Each number is 500 + 50 x the weight over its row's rms, rounded and kept within 0 to 999. Layers, rows and columns count from 0. Numbers have three digits each. The size before them is the row's rms in percent of the matrix's.

# up: layer 4 MLP up, 576x224, rms 0.08, rows 424-444, columns 0-223
# down: layer 4 MLP down (transposed), 576x224, rms 0.112, rows 424-444, columns 0-223
# gate: layer 4 MLP gate, 576x224, rms 0.0783, rows 425-444, columns 0-223
up424 100:522551600428442437517492527541494398543427529428495501452522533459541579554488439508438425540517469450564554440550573486438440565493536444502440509557402433441513528501457532510567520492552488535508421504459468492448498491503502471484564578515485508473528528468561528515504575598527462547532446533487573563493443493507547440432554513507443500444447631407519544491507501389551486546481502517446452494439407540433505469585484397463509473528470604491489510425404544422461557479499490486404510519499497472442479431501487545522457464600508585520465504474601592445582446480486420501502471455552470588420504413469538512440440493597603495605521520589478418498449552525527506489460
down424 095:474493484457448433404609486498464538422526481500519559487383572527445529580524528487520529489501450579523544385527526467465542453483582519480559507500528461421399485411560455568499534437525451477563540446481556566550506435455535550568556557482530459465603505565572484482511520445492471384438429449513522465435498469562513508538521522421572545487494586508551548465401588455524485403482476472419406587510533464567555515473459492479484504500447534558604568431523448512485577437581619499446585482524451513574444449528456451439528487474481560440497491556525418473515536457405472588514450547483498451537576489563568521489534511514574481434489528501466468558526483510513575442521
gate425 093:524420460440604510513562443475507429520541415452444436510534423450432482460533528551561435521427576504512451514577583534498480513526480468521540608448477484481460510492603470475562417458517576501491478573465530476484448495457517451549579484480534510417470554440489449577577464562535400481516464580616486409599414540560462550496419530487516565493429426537508567545516542457529488496490468517526408386502484527563495483483457439447502610560474546443491494489543510482448474366561488511403580455475507466542482534472490569548467548495448465559513517549491489505413472610519482499520418556552540518571493473473503499567576501450461415553464527421523456514522456482557429405536
up425 098:489424513438477454459643437521524642529558544558356533522521519551492504546552466586536526475483440449547407476553427510504577554474517430524551477539478515575487435490496523497523435442446443478484515473547608449608510570482521510498456529431492531487441414397480550560494524563523434489444544468494535407508520438538460481465501411461528462513487519427545593533511385532460497474544539501543520409493528412514558426516421520546481532593503460494639581490543534523553512436403516568474433424444472495510465513458520519533474435469540477474585427409536448548559509493429451476426463442462480501503502536499462471552529463477512586545519521565439444468493489463491468575545
down425 100:490517496548574533497492575479506512475545472541467403411493549423498490458440548524430502520527548422395484572440481468489528515492574551470526381521541551519463530432536516422531559505455529539526478544506443475434500500519450458549563505514527537556411397453448487448508539521482452544549406509481475600483580515534563496508503502514555455561485566541454433484486454513422610575421497489518554636528421426505454495534528569472544497449527518550550443449404528455523470483574525509524413483576480486501405485466565587480544481591570513428456585491504513401554475362552542470441459436654496531426501468504545405532431535452500494462480508474484518581533557528492460513548
gate426 104:517395433402472449502521510514471456388523479537415559464519548508486519508545503493462598420524542535523455517613425469501548479516525471612543494519520438601557440411566515512481528449434530462485479457482529568504421496439447502512556447477564520502491593487387591447497524542628489398512500602556492462470596481583521478440498480519563570434559531450579510491453509416504513440459502509466546467526513501534522473521466589549562476536517427551486471474467440507524606468503506454525443490441545561567451511563605440564487489513475446447527540523510465395517461474475492505401411474525483475473418556490562427555506410532467501463510494416601487501460485491584564451571
up426 105:507496495491478510550381568509544497517532446439529448467527494469550452545449472483530454511583421515492427512416518532520460423557517487441395506475480462434415512532452485554489535581473518536538465468380506472555473562464523519522536497489417497534566429490543400417594535455489528538428546414520554564476439444392536373493464510625367476457403475595447511482452547457509557455490568477435511470536543498510482590503469445548555542528409556463520532442518477529430470538528526486474624455496487510522511613545458489444587495481516608519440465486494472518391518537451495496529479460519519507500508509488601425421500485434533424497532511455571565561548579476467472570494
down426 096:536529435499500461543523516512413612513446557499628525506557459565563517556585558473549542455477525488545584481485441484547468550522566493460540597495419506485479457443476465553542557413445526510445489480462544503503501468484447444445569518471470518451465499473491600470543524482584518490560595496456480487547482473489542443375472522430405501469448532498576510459483449388495421530513535427590468485382468543523452537538510521560445511586589463454408512590506537448504429526491584460531487522399431535458349534576533534481505544473477595504492561512492563484487492523411514397453540501397502470545518582467549549496452535539589481503474562566400551510454498488502492532475
gate427 101:497539489510522627507568503558575463599558524483435480476431511519447461549487597559545415568521576492578478469460463462566504574480545532556409540616493558445506439577604480435435520534428489471537516547439547584499543472476468509466560488506524561502528510417545445495554455405555428434519523444399484553595441448550495516514516440528474472494502490522611438541479542555501520454422483491540533431501443453457444653532471507423550566504499541573530460468508498482475524456573448516535567414553486496510467565497487543475362572473478472485519610434458536478546510568507495478540444532485504442447549514457526516441531520485590502422538526535451489440477427458563484424449
up427 105:435513435455448524593489496464486422508585504466419496546557508556498501537597474494554465532539511443462460575387457416546433468524511447499603498453553541522427496545522451569472484567526504499509431541529502467583483466464497520529593462464495485446470509485526543567537497488515547425463429398507510462480435466529534453538446461413516533443461559541549482479493587504452547478484488458489555582537451484508477471506494461470526483548509498564445352402484558511497530469546505490538466526416531484473530494403448570377501519523482505483547380538532578448541530484460576461482548656511563439467566530480456574463472508510586480514453637351513433489525586511452473482409
down427 103:455388481564609508486520542425478528565536484498527513525471511475509505589517572451490574462530551469530462482495507514479481555451515515487523489388438409593469546501585465583449561489549507524546474571503472521616453472515594434473610539497448496499461521510426532513435512495494453393477563498496522563510511534487521398484483534509420483385481536483559489468481423461431458457479496472537481469467599602479525475479423516543547536489562447335521469551470503480572520493486441432510549553472559490527495547414463483480457531537425515495399525555434552611442530581524506429478586463443432547576426576488461503458518573459549585544461525523561496445536504421419564481452
gate428 101:465515411512477507412444470421481525560536535526446522479499473486522511477499522488558399430484493466595522476498389492438470555534461479487588491509477560532468493454493569511442549493393593574484471591429500441480505510587458510444536524530513444567504606444523511609495481580627508492511447540493472459502491528539448492570521532531542450365411486570424511551540410456466552552489510464425466515597451451504454567488495428519503427521588468597566570465422517521507541559504522468514455530630485555501552421560518530543574475511499450483587582561576564475470400555522522573467487472525519571494522499522529457483427495523547516516530579463582529435519494465423514591457
up428 099:559542512597547573429521492531573416491514444503509435554494460561475410455442466506530496581466550562481446485612510447487483458525485454408416556584431480465456589446618537414576466515636475466420547470510505492512533434505521469574459486441509540508454409524482416487580577494451535467492508487471561504486494477523458543469587471518525444487486461527562440508514567488482505507520459448504459414456455476499575401515509524408492562556485551531498477538588452495575602400523486577518542511385512463525486586480438497320513602508481496518430449492487445458490575486475540478559464496494510456453535464557527516522459529496426402493465546538530450549499520558583498462512
down428 107:457487375498379628411568450473532491471522506535520501576510548508491522487390468507628452434536462470554531530512460548487472468545565468483500461550512572455446510521489513402506435520525464490464489467581511500532562428516565399471483477499449515567511536530571556619481546571448470508516503521487474503557541586550486540473468524545572438452505445546534415457515569458493447610504494479478490468590470454427548496457564418524478560561448411527481511484474529564594585478490567487428495455660439515480502518528485485529468478493515507502554528479579388527531455427591519442508471548554493469589494507502438432525410507528413488408484488559511493499424403461478478513428
gate429 114:489579509470463592516580552504490597520528513449427482505422453481484498505575539419541494516452489572562510543417449603450521487540512608525542437512456496570521432530485438466613539601497644557467564512518545463484553449590489529484426545469513469526517488503548590438584460439520534522533453401450448603478469511406474570486576519466490412506450559436439462449441540514514450513457506533562498479558490467458477463518482552493375416509498519572504522472552450410494628573487442545445523500490466425509483500553506494524478516476539576454546468479463479460438464438427455511472414442475581544508503508547487520460533548518504514521511486446483563408603520455636510449502
up429 116:542461529488588481509453478534484557599474486579541509484477461447426496421496495421446552484564495583565467526532377571531464576503509520555522510446533522503491473388457597447404419466578531426438483459560479582538455532404532541547467437507523497480508522495455407518497508479381519500507524509525467512614406451532446510556512418485494466435419445396473576516452526465553481574454494484493468455620571459512504597596503599449468443489488487407486555554495575550551543497529510580529520476525576453535463470520551473547489585495491583520459543506545464533572481493467538433411531556410434456506416504525485420489416411488503541420524489505538506497536556459521477537504
down429 106:539518552491509498462553498522550343477482504509543461426456602428500466504466577490596542385483517408397516501449638440439517505514495478518472476573530438473420591490420447514429541543436487538540523509548530483475543423494513507477430516674464445587521545521442515556490537503535601402493532534477562422504489521608499489484476599430496502480459473506462558439538459508469523546462491510491538506527626537502490572518487514405427560494503498530485414499487502477565428509540616567474516532405564450458574513533512599523488495463439495571562502475514471551511512523479468593525527532527439496569552505571472450535513493518539435519514479483541466413457475497504492456615
gate430 091:466460565475519550579616550563476464572545539497431460495500507470466550419534451536486446555498513524553519445472562566533487415485512552481528454469423522520476541489410468572440483407500568557516496446433464568596569467435581515575585464515503576548541457516440574480495507535505473567503485459517514514433525472567519547516488389529483484491525474483470531543591546484477481455471457471520475454512494524411562537547452463424429575476513506461472555499480535492604479466519441438523487391515556491552485558477477496507518505512544492428507573517489473626449482549533486568437566492511501515408420532605394424575513516574510563564410399357500474570446558513427472599559
up430 100:559478555541519510526543477506471470436546445465572504393556463574416456478511540439516550603421498540513370511478430420437504454404437490532501497483487501450434603547542424491517486523501531500434500461542457412524483463488616550477549474506420524452415478486501583471496441527465513511452505501577467410518535443482457426570462408428567540502541495453447523489490432465490650538491466480413581507497562605497466474475511608543456519438490528466490518426458535532503562497470516465569470459495473472512537408541430532482500500399471532489504518592515395418376508481555493494509563541533462529529577596534490506537446430538528547517567480449591463485569492396499511483466
down430 081:492501563414543527469437543531475496517478558501425479515441475492541548522527448413444540568543512583485502538629505462571485399427428512493542503563423456490496480508445526509512499488575471611525485520551555435462521479559502528534495528503550515468580544520455433455577442423500441516451433483508485574525468443498524378534502470514567413434562570428440473484589619606506476453531516539473535493491491509509457497469610481442543583515441462560522459479470450501511532447387450624446535451442470474514473500529445424438632520599472494553469527470543527526607447461541531610551442502501473547425549522397456463475506421515522459430494553540460465416477494481528523450493
gate431 097:509452447455470517552566450487473437398465504563476507608512549544527536462471569618493496395469429475602445455516586474435563562485501464524499477522541491520440416490499422451486469564557582570461510520529544517590520559555492567447517472594479484544469495517443524520438497548485432439533455461554538503499485530562423550528484415551521483469477577597495516384517530536491412522475553523420440397526495549596599505440556476429517462548471443530457480417543495554399504398573485506532456483471549510516508486516440497525464576471546561420513418432498450520456477502511463537541510426518568500487469504538390492466496569512396446619412469482484447537473506512509391530530
up431 099:475517514560527468411538357532459460510574476482540447459491504487497462604613506440496579417435527596473622569525512537469622485492612499475509570522498504520401514462556541442475586485489490494551514480501580447444477566548517504449505444528529524522523438433538502529483509499588594558533529446522593501495449499431544551470530560513528504552549511380499504467478471477454516475540420554491636517541458478427512466437450483501470563380511411471592541460477490454504451553516538447473545502563545526446473552462579461598492485443538513584544446454460499551500532527520500509575555498427464520479434580495478489415519516483414435530499493518470535491533438588439591407499
down431 101:466435527533390488440484485463383482439549472479493518468493474513434490470457400443447533443566490494602421452477532500575404571456488491478521543584506511529442441502462469517547572440481520536553508549443450501584520459481469517443463504492489441539476552449384499416499499439481455498615447425547520482635450502482459475503509424456519576443476423559486495565453467646463523424509430497429549565471497410558458495479519488393471537483523501490583559525561480536525535505495364496465482512538417452524529489470513563568533480509475556526557495545502569382502439567457615565492482404460525470465453547445439578483561534428435539481537470441547472494477516559472526474475
gate432 108:574449510407502455533494415530461462531496450533533429420545494468436469553481441455491443500505526448473433536541531573494486508448388451602493462451530529566539491535509487523485478420519526451518518556447506504545532368426554424465479481574546410451497534482454440486460422423498448431443487455606531514505561570581552454499543535561519441618462538591436517544592534526498489510575415489465499464496518481627558467600494534426413407497380489512545522388503515457456487504549410511486496469474404459405420512531542497459456501503525472577495393485458468589499505492481567500447484498544429563501506512505561558415542471480455447575567514495533520525504505505501528413484
up432 109:610465490564476479533469558528504565474548478419531433558592529471563497513569476651502484456494496631474476531527493454433455462542463504443489472476478554434475496476508468463507491502424548535499428437492506460450570534523566490556396429462433552512511557552470464473474528562493492611523459515493560457395534450459510583466511548599454572400447488496558526468545499473545498482617560454495469480503472585471538517479567629518546425541507475550514649465585471496549427476486506440542479587478492482540521508522513522449504502601531499443481536607438540546503510387433500546496572522492517465479455502501424451498499376482526499472545595556466575503452498553559449583502
down432 101:435433468481429471465486557439514470568502508485447466545551488469472659500474509524567547512467473530574475437491544586515532462533484480530473472465388466580454436457561556497533445509574553466536367437592546503450510436495555543495486516543506436517588519531571510498549546507452588497552659453514530526438496439481540539488481479564444437449525596567574523554530490534506462426412550478482503454498531474567450534540535468483478477465534483512551550500586571541489547528560550540533466473472428580532494525552489539408442475491466510585491544431497557443475537458523536399503646407434458453538421468512479576451468440479473520410614517535507535483581567489488501419511
gate433 094:465452520481513417429581433488553452419464393458516461468592499533480557482433431561516531422362383533492457584517478540451501526573504474516491509507532414573528545442494526529565446428653416497533416529473519491448509508493514444591502505495561583540470557499520470509457435481550456537496448413536524469450485441564554502530425537535478485413506544475407445569497476512531448541580526488529423467481434453461466520474496539476530508556426480432486435572527474557456506485585461391509526492506386480466524461508575493522506474552443503587501508470476502455488477511583588529477616529475430459504409495452511493556458516563514498575485483503460544466581444484485541510658
up433 094:474544506507533436528486480558442450427499548455496531508582530386424476514504488449462453507548569492481547458535476431455443501439476539515490556390489547509490533518438496380413550544502440499433475497525470464477632587548556542431460463504485533540498544395603531485481489486525523529585537510519512523450569535610448472556556501572545524481553498477394493411478532437513511420394570521463500486456500370454468439538501598573478513508498471572454446550550493494607467409430507527529485552511474500539581500527478515568519527532525505527555536459416581454533530449537494598499488472381516569546539514489481438461528451499597504468506424548441445483439497381393503510543
down433 095:456518559526635452566405462541466432493471447516475411531445564422490439476355415545491519569481564463536504493515474504507480552507440559591477452457525461437568533489425528461442523521500514468512514516509479589441534528514511460509553512482548462430541549501484394510480466412512552500470559496507530490500430609624568477411464487522423468489478510490376529488535515542529517581467534522453483564445536471392577438470518443434388492506449464524331447462487444501501566532476512507491571541498403501439511465479500502567562464506543441526546576473427531404515449506632548496421536517495571492443519557454557497518534577500529486483543457517495523574495497438443528554491
gate434 092:517406401517453543531569529492477546458541499471438505512452594565435464533561480547501502375417532435587464453416525569473430542493491474544510464390438458529501484594559490490463517506496509444419519527488480605505573565475478428495477495566449459460490472487524556409516517467592447539465553524448465584470543507532492553417536387597461467484447447490526563504507481530643553476436555501463470470587488530479474545492450473543510472476514444490485575487580476465487486448652508470546535431524515496486520551430502435547506426376519527518467517534441569501484484429586484551586540444380496496518550484407513521446562478501482469467548543563502437438555486487477501586578
up434 094:513584432511570514568461455435616467508520566514560510521396516553519569520492523417526454448545501628449496421508533440477485549477418477510546543578480590502580496376445530532580461469544533462524463477492473495529513485488528466497530572537490551500520516541483546548501423516517513478529516507502538412482454452501621482492403536381492546482526502480468548533557515524485540566535460560481498455479560449464518523426551392376504504450454508530410419496534486529538539552439517464629431480541559485628474423468491498534534416440550490459472526480520453513508549434532532451585485465531544602540429455643494502396498412537523525491465542416442517549513544504535459555533
down434 093:576368465532490434575523528555513422600547454504524445497539532500425507511530468555541415517514502495550506511465492624508538499551540458511454474484548478432449525521586455586425575526421511459570520474501493555507562520490530536445482478466395520471497534427572566474475491603597498556404556510525456514410424551589493524470489591595522514515526436417570411568523441426478530483475562553496392518475500493464492466501467563572497497519476531526507462578516475500627434587568501497517497462495490493566447509504415445518513484411509488476426410455569478473494476454440480565412574483453532469518481512472485514564529404487531503525464480595481410470391501464440431571450
gate435 092:501568500383465541535500458444488495611551448561508493409424509414530517534545453404494536508504568417345431580611514570515461533525497518531555430537469524556453511477495496431542468479511502444547459477391583497525464521520546393479488545457475553583573438515522561580522520533501498598456450467454487523522501548467481500536427499483497485536429543509484538595484414562535431518570499524566529507466483448544476539485383406516541512503516523498542455451529478458511425444531586499613482483532534505546480467477519556595612549500452484497468471486489443486497568465532486453462601530488524531501504469600499453434395571486582571516504499485496621531494578491487574592467
up435 098:533446499479553438561469479542512437456500596471576520581473429558494501532498488521461429484543478477565408537450539512502445457429448540495458462525527462475557503461502500601522451545522434589474517556467538358548465566473510505434529431521431481538416473576479544464459479518494516587600524525502521530457608598479375514555513483509484506519500489476482443507459506453523413544498492534511429486551424439453508511491389563529379500480515469445487563490413493604531463394461489561430455495441496498522445526494470539534534636570564609556402413526565521535581468522495535565527476464514543401478480530426581489512406485490540510511500529491547544547542501391517463451442
down435 101:513497445331447484504507538589563581572508477595513420553545546473510567491457499479581474566493490431478549490532628529448505481420431464545451481405572550472518492519438476525543489514528413512454431538455529577530500444509529499398493497469504481541507566462457350537436484409443561556487515557521519516543558451514574481549423467450475430510497467491475453538483456511511511443359490579503554559554535522550547546489593448530522504458533541473470440512499558417415582468454494436473483544525509442430545480544465487442566563517387516517479607492542539521565509419491462512511474511447526538557541419525460460540496519555372488495452502546516573478409488513434463558508
gate436 104:466486544522492479506486552454480528559463539521467559537474483449507452446614514447531387490598613550555536462434445458591417554405416517533446473457497588542549516533584553404484470467557543511580438413552510539435496508480593459457567510486557462444509501564527503500456547569552454559526533565459582538462540491582459488499505519504477516439658556508474373485613478489454553550476585528459424524561490506373500468539492500528569397477459509464539488459498420564495489543489508510494523442467407466533483405489571494468428451521462418458542459439531546527488507511528504486532483514586508506413511544443506429478529491393517492513523477478505544475485470568406494536407
up436 100:412453459457476458467547388535545539474526476457508540504493490440485539472444561493428591501538576410444512485466513514536650553577535439460597412545380540558436530466486459513567549500466474469503545512428586610578554485513516528503482563419523487524532517568541537526464584358502581586492502427485542492500505504447544626422467543568493380475466522582492524481496484529533492430482386488519508536491441486484510438459524466427615500428601539510409475529485545516473483462551466522569473476602501520440477498530504447543432508470476465544570478544504477514464493551514524506536469534455438585462524556499481481427487565500470475475525423411507538551446471445457536575554
down436 102:493499536459455417498452514407632660488486431420467470645515519489502506482492468496485551506488417523490484488484491541617562493550511522504562440423557507594520512487501388491483441455542449478557524599461537470502544462464562526400465436409491588421483515482451476564440477575529468533489637457487470576562487473530498547562515505501537489521433502556460530444514488603507423496527515528468445481463484479434466507411456437514509451587465573523501457586599500613569465523496446481433524538539448524376565375606411475521504455471525510548515443502509563441460485512461409528521508428528455468507465505527501497528503465472456465438539448485498480487514480571480529534466
gate437 115:550449441538533575537464499454552469518557464558443490455444404564486495488419488530432555422491452520489574469452485584436440516475440511559510492499573595507493451542440545499512523530425432429486475513583498531502458491527473541519490513516567453447531478490553500568557535476564502504418458515511436518447465462522436464406551592512411492543391506448617467443385546439479467500492389431542444530488401596512485555546451515500530535525611436532482513561563445516476468431466593455510450380510599446477477502519521470535491407506582432464426451515406484477441382465533477590508424461488493524499440520417479545441480541458541556490494459450475436523577563481484519477471
up437 114:584560496603480453404491468454477445412468521475477570603523466474522442529528475559520442455449523489455492542450431529480448504472385490486492502543434538492515438507519529514480442540624599545485475481455457519474578464529535508563489547493462454472477374554465459485593519473498495484463574508531538511499562555497626406521420437555586474542535478603494488481524533498545689582542562507462517426517506475423453519472531495592507560491476493525481437460488513510534523499508529468599530441445529510555547472412473480538528559461600524444466583542527511612373487498440428532451540499573535466495578572487545464451564427477493525431462535472547513550522516537495596482484
down437 102:459496462563478516517496447433492605447497498582576516516500451565526513534562471499402500567481578484495561512425416554540513475485433556449575540520533496486571438444525529497537517476472558538463452493489578404512430491480489449483405439371549424468574534496519587461425455521424473528540481556408449551506463471388493461488479491495570436434452539445487537490519495494492484546523453475536561507493419469467545430475516470412522491502453414428558453577536500486513461554503505517476479510424472512404489480479538547475493452450588608548445445568573485541497535470539538429429505429512502508415394578583516606631434437463457504595524549578508427483439496503536554510572
gate438 105:574431492557405521512497513463612477439404491566542544418497453477464562491542429515446450533405521496543483546484513568514472499490465393506490427582480467486458475526581557501523472436393519506540490527502487522449567499468443521383592488486494511541514465478560547525492584486586490444433500523459522521611487471551509531523463397463538500438466540391504446534519518529448543494495580449432460466442454423537587550452499540458447525495429414353469563488525553580484517487581616425560518503543411555548615501473537482499488539517552472469532415452479534560489434477508453551522495458568571481527481575380448464530453538540476532509463415507451552473455464555517451447499
up438 099:407459488531472502524413418598385461499512429477418442534483618576551507486482501469445515565480478590401578497505392479477537444441511469475501438499491468469501440494495474510432513579465462525475514505505492556552513511514563555525460448430450526468501580534458430470512429480523516528579468540489578502501491473575412492437508515497429462515465459513471489447487473532547497523417441495479556540503492569568511410559491484546513475498448526532550443398518413462501453517445386537461424517504519486430448511589456599474462512501544503544483522558483401455523585522476528524544516716500515500620554460534476552465550526507446438538604448485468544602541466565459482421467
down438 102:454507455473494562446509588400440471537531500404429453499537504536538426615548533517523622541520505436504587491451443457474507503598552511472485474486422484537533488444519511482532440465511512474443464518565631456528458545507508434554458482415432522465459504481574601475546460499458509430521586566522517522456525483485485570440655576489478502576516342531507521474548471468504475553475505547532506503511410481473497523489498488512558488520543458545483524470490489454487562556549426494457460446529553417418453539508493604456579599489535465544486467513512412615503560476497437470593547491523561462495499475573501548501472531437500571544597492503419458624427450509580411508494
gate439 102:559571472491479461563444437512456510429532467513454511416505453582451543530550579470465406507544476517488485599486468503562505408458524506470425518435520516595523508584498481513526446450489542486387505469544539440589534563527416469514465543460568472400575523455520566480497526541478468494562361421453454467431566565589470507514544440553493500508401528507431529482485559579552489482480495435513566547520461447560586449557451520511509467522525431524490498507582488514513467520470454471457452477424512478447472554556504465533483476430536436504609502570530590392502437505462429484466507435397588486657486474557485559490460524402494469487490454539534522454521515566551505523639
up439 104:429525373534494614490495510478474519502467525447446510471457565590474554438471534535594503530497490539461595459454446457472597424598567522524533533500488504485533418583570476483465499532482471536462476583511511489504418530509522486445498543497561532493487591553526462546431508504582407507449419559520557566522477571495462552498516441513497556456513557470548449493555497500511481587476483561567452513535449451583409626538522514471459502521508483548492545446562528388403453551575446501532442491530543482400463522513499595433519622524561528482475449520568436590465560595521371493520501477434512559442480488424511475555534529467496491542513572546491478574562445398582532452465
down439 097:495454555499452530444486457493543576520427474481527499493562501470469515476447489462469538490454482482479540493535502463502473495417439502479539513557466533472516521525471383484491600548588539564500458520463486410408498530481472493400522503408557568509515498503605531440444398488593503480529586505413422566481526464320499480570507474537533375493523506517450524510521460533454455530626469431465478403557391526508456475486578487475603587553555485510428498499526454521481487494538443534442510480490448480459517432503574552425564509590467567494533426456449554484454507495459521549507439451506457462378448588519560579591546501526505494580422475516542468475479510541549614421442
gate440 101:569539471551584571500527464414537490496519447502556547457451486501468495523455490522507522434514453533455578527492535563491503500590491472521498517508506532503535465534526499561502547534557450543504459541484541552530436493447414439572507432478597613548493517462441351457487504419488472520589485530522576460602553525518518399527504400457432450499538446505590543528425445484540546557442432449477460503463510527565559496454512523541482432488476517401480411609547488368606472493503537464467588499522472563425497559453474483441449531466602460409490417551580566469446531466514429486464480528475490565432485505513532514443585540585572560504567532493495490545447465642455565522456
up440 095:568492490447466507550487431541579481416506471604572464454450550473547471516525513571555442479563423399532458557530365547463400564499547569515498494574557508428547584410534576444485430524455529382551475498539380535518454539537522473534530477489558506517553450470465471561551515484497487459528453435478503487509525516467450553548470572536539434507508483522435588539501504550347539498455539436455608493475561570421551546464549548499481449418480582528503476514426506565557432492531411567478504494572524492484391481470546455488515491504498502462599532541528423522521525438466529411476474552568560562505488429446634526407519458519544503481567515551460521481472452540507537502513
down440 097:449497503476408563463553477490550705533504486377440521515512501578476582486445452442531583505461454540451569456547613411468480425512537563567468461486500417416443487454572435525481501516537449591386442494507558532538472475495477525485515491514491433570591468500496556518472535498590579492589531558454513509535414485437502512534508409540500503534490509512560449526526501499512517414480385586510485450463442599549505411502520502478507573537561503482535564550555532448454543508469536466469495586470516505451523593520494573431494549474539511569509441483423508554480540498490361539511507583517540442529556484525411537485523509550450544548552562551485420497464510569431534532507
gate441 097:598443550528534420448582480472511561464422406449462439485460480445494565548506509535386537525548556522503451453445425452482565510486603477485456502479635527562495538401480478556487527473620508469497519499571495509528577547527451494572547616478490530493480494490464415440421437522519487550426521538520468435522558498600452437552517441550578587454486511582504582480505494489476531586503486518504509538516559600458477550513539580446489590523516493354533518514435516449543458460454532465526441492520488547483562493505567549574458527503471495403490497539628426516390434512439558498563590527488439526484509506558514535577484501443558477465521476599467430544531528522460505554503
up441 097:540508428415418483545439473613450657429503519490478490483487523449483494569505552512486408478553473471498512535421554440487446530536559471369526529531515526491548528539576455472411504473397536521487541477511464511529524504537458548498521504497595531448569484491519468460480512537414551403516422509527563488500408545421561551466413575567433618508520551517518541522464403475449450455502412429528501493484413465627489496498455569545562466526445499536476526525599503597454527468525449476583518478516570468438440555545415463450523554462500484508493397537521546436497548519504518546436525461595523483534438581586411486494485442531574497509540593513472472530476497420478453479561
down441 103:512498564500425393544513566419515453503447453485471505622542497487462516490564472506513429573429455379550531547475529563470444471494473512404457546441476529422459446491507458518523511487437480534495472418477593503487428421513384462568547487442431550521552431575459524550478530478485515465513536406478426517485582483554484575515484456450463401593514545500457468594444492514525453420555541525479571453497504463487512461433530416539501488526561559571476542518416452477439483567510484502492451534522493566534440407467506477486551435547506562505412503395463494481507497567399413541445511421468650447480496537506529490389540626534479555480557484458465519569478569455531517468514
gate442 099:379439488512505482545481527425524456563411480509493519492484524550522495432570486602494514504491447468488555490492618480525468566458411521532453469417524510532445564556431516475488455513437576546469492590497484547492481485547514393584485443547494526527617405589411481519455497530500559412527490533473539495458479440530393449558488557440466534455528487458478459530445503491462532490527567574617567523489468431476465456499448554475470460535541464506456592630560485528462537439558521454508425527490530442491490480478456493512438391448498594664444519559466467477541454492431411501479544425476525584470482560475400478491463567539439525432523537487442457566540543596507463460479
up442 098:475408519505508551458424515569476550546404557580535552408456447509424481571483524575492575566559466451500517523486500539546431465525557478474460478469447357444478543498511430418476478450477496505572571472539516501532559490513384523481496367509484566516566431492480494508442493438445467481568457520510524361565514435419481520525425517542453443452447532419508495506526510473522499455410478524487439509446461475461524493534522445482475511555500438496486439587510420526498548543637502512539510512488518534535517524383436520562566549575557482545512513483469538560526533529432377567456560431475610560460605463515548545449534466421499568468456526448434495576524517549571436522556
down442 093:443549476410446423381538477490433589526495506479530453465591485407485470551468516424472543405497528473538474447432415448473474452481570492432486512483467641426535548469461423481503468517506446514445477445495527502525448585415442598471448547431442472501484516506486538525513554444556568462412511492529510557495566497479540591449547534497492515513512439521537535393618449529509546491537458524559567561491467479562502582423558458621491483518545514478516494470495487393557480624528480384498486536397568450475566510530520512519470590503530513461548524451480584559504531489567514461527572517463554499482536610440467456556385497493409469420524470522491493524514524564511417518490
gate443 111:477451479479464528459423472489613426557472502541401458500475500543510542518531556592569415434521579531553469541555431543509484499585574431516502500481460494509500549565617494543624499490534425504542538528561527554506506404432523556481478526465515497433527465596511529599641476564528445486443496538538531475482480557513609512484479517561524529524471589455628427513506546510478504481548592484500491497535477414595472526492533452470503479438462526490525496462419478454517563514586492459443671536444576430448530442460588490479455523466509456469455557454489414445509574531530477569494586515529418477433543436467503461564491554490508510533507524528461568493486566487534602461432
up443 104:495480511458412603505548572534581561480407568563485528527446426486451550524554465535510509559440363487518480480491494484512504486558535466434494670525455497447570461521506494510494490542499442488484481398499529533425417539513437501434505480527509556465538440464517487516347468601573555518534557477509672490558457445473408496545506476517338496472501525477515543461503470508480552476500621465485495429455502520552463475555471514496567464512537569449552542626445485443512511451473529460528528415480575564454520493434439495451477468522519522459490483443480556524476487546451519584517517523501410501517444576448456470582557489513462547523477435635490537454486514551525508579462
down443 105:464586551523568507541504458460624424486496540522444485404481501562394475535384478559523432482473472504533531527624470488506566557517513504463403539588510540486447441542570515487441423497562585537514524474497480444544444478476530486516470547528516494465504489552463509526475476568501490385504513546522486505499477628649529476562539496578469400467528557408571498456509457589476463600525485514426494422525563475521588540521516450532524460484493452574589542584517568526436563439602487510476535475432383591537444557479481490553402521547475477575501467488535471483521504526588555505545559453509416559473569468502562444526417567517513584497532476540503457494495451481546493481547
gate444 099:591511464474539544574482513473500502527471441486485661517401494476393481521404543497452495518566481509434496597457481530541563452457496495554454530518526547453424467577495540444504435510451508522516543484563497534444467487473537508565485479496538528412573561454566613614560538507480544457572479396513497440455459554545501522643476517491486437549479567576457465563585406536450458479462464561529499558560551423541484510582457544426487545496459537558567565517491501425461475503552444583520414517531566534494489493547615450519471544448502602496376443482439475549444528581504432506472484519447472474574472509395495519465538479521476441490445463470549480481467595463519509488580
up444 100:515531536582478500461492535397506360541451548532515472569501518501480487504493474413568438515609520511436536504530521441569456523495501418516595552475489432442485558486578521536633572516493438564515512456478507518630521500601493557486552513503484443542563590494444473567584461444490415580470454438532508537523449413562520523495466564494482551486459560518436447519463452532489563547522469489442571468582569505566444482571482514508508542447507480507464461428436493563447537459538441551406352550471482513529500499494430411456389454446548479497482542514497553456449528484527570496563536487516508441633596490492529526561564452440516576517563452513546524482557464441484577507548
down444 102:560467514461452544561632459492499560578463482551490560533502534536492484532457527505450396568478528593505531523521444507440445421580439583522441488505592469531533547523452536509474563464434497471484475555501439533484525509528479497550442604446402495554440493419398557521594397447492465434466572464293547487438606446499548495472528418478539409500475519525548501515515514514440441460541518560487407537457459494594584569526510569563522521581491527504507493552513525500455476523528494503523393551526514539470500588471549533448535525477477484506497430443524454618519514582504504462537487459513397488515526558474477527411440491518481529488481627445520500487415539573471508531532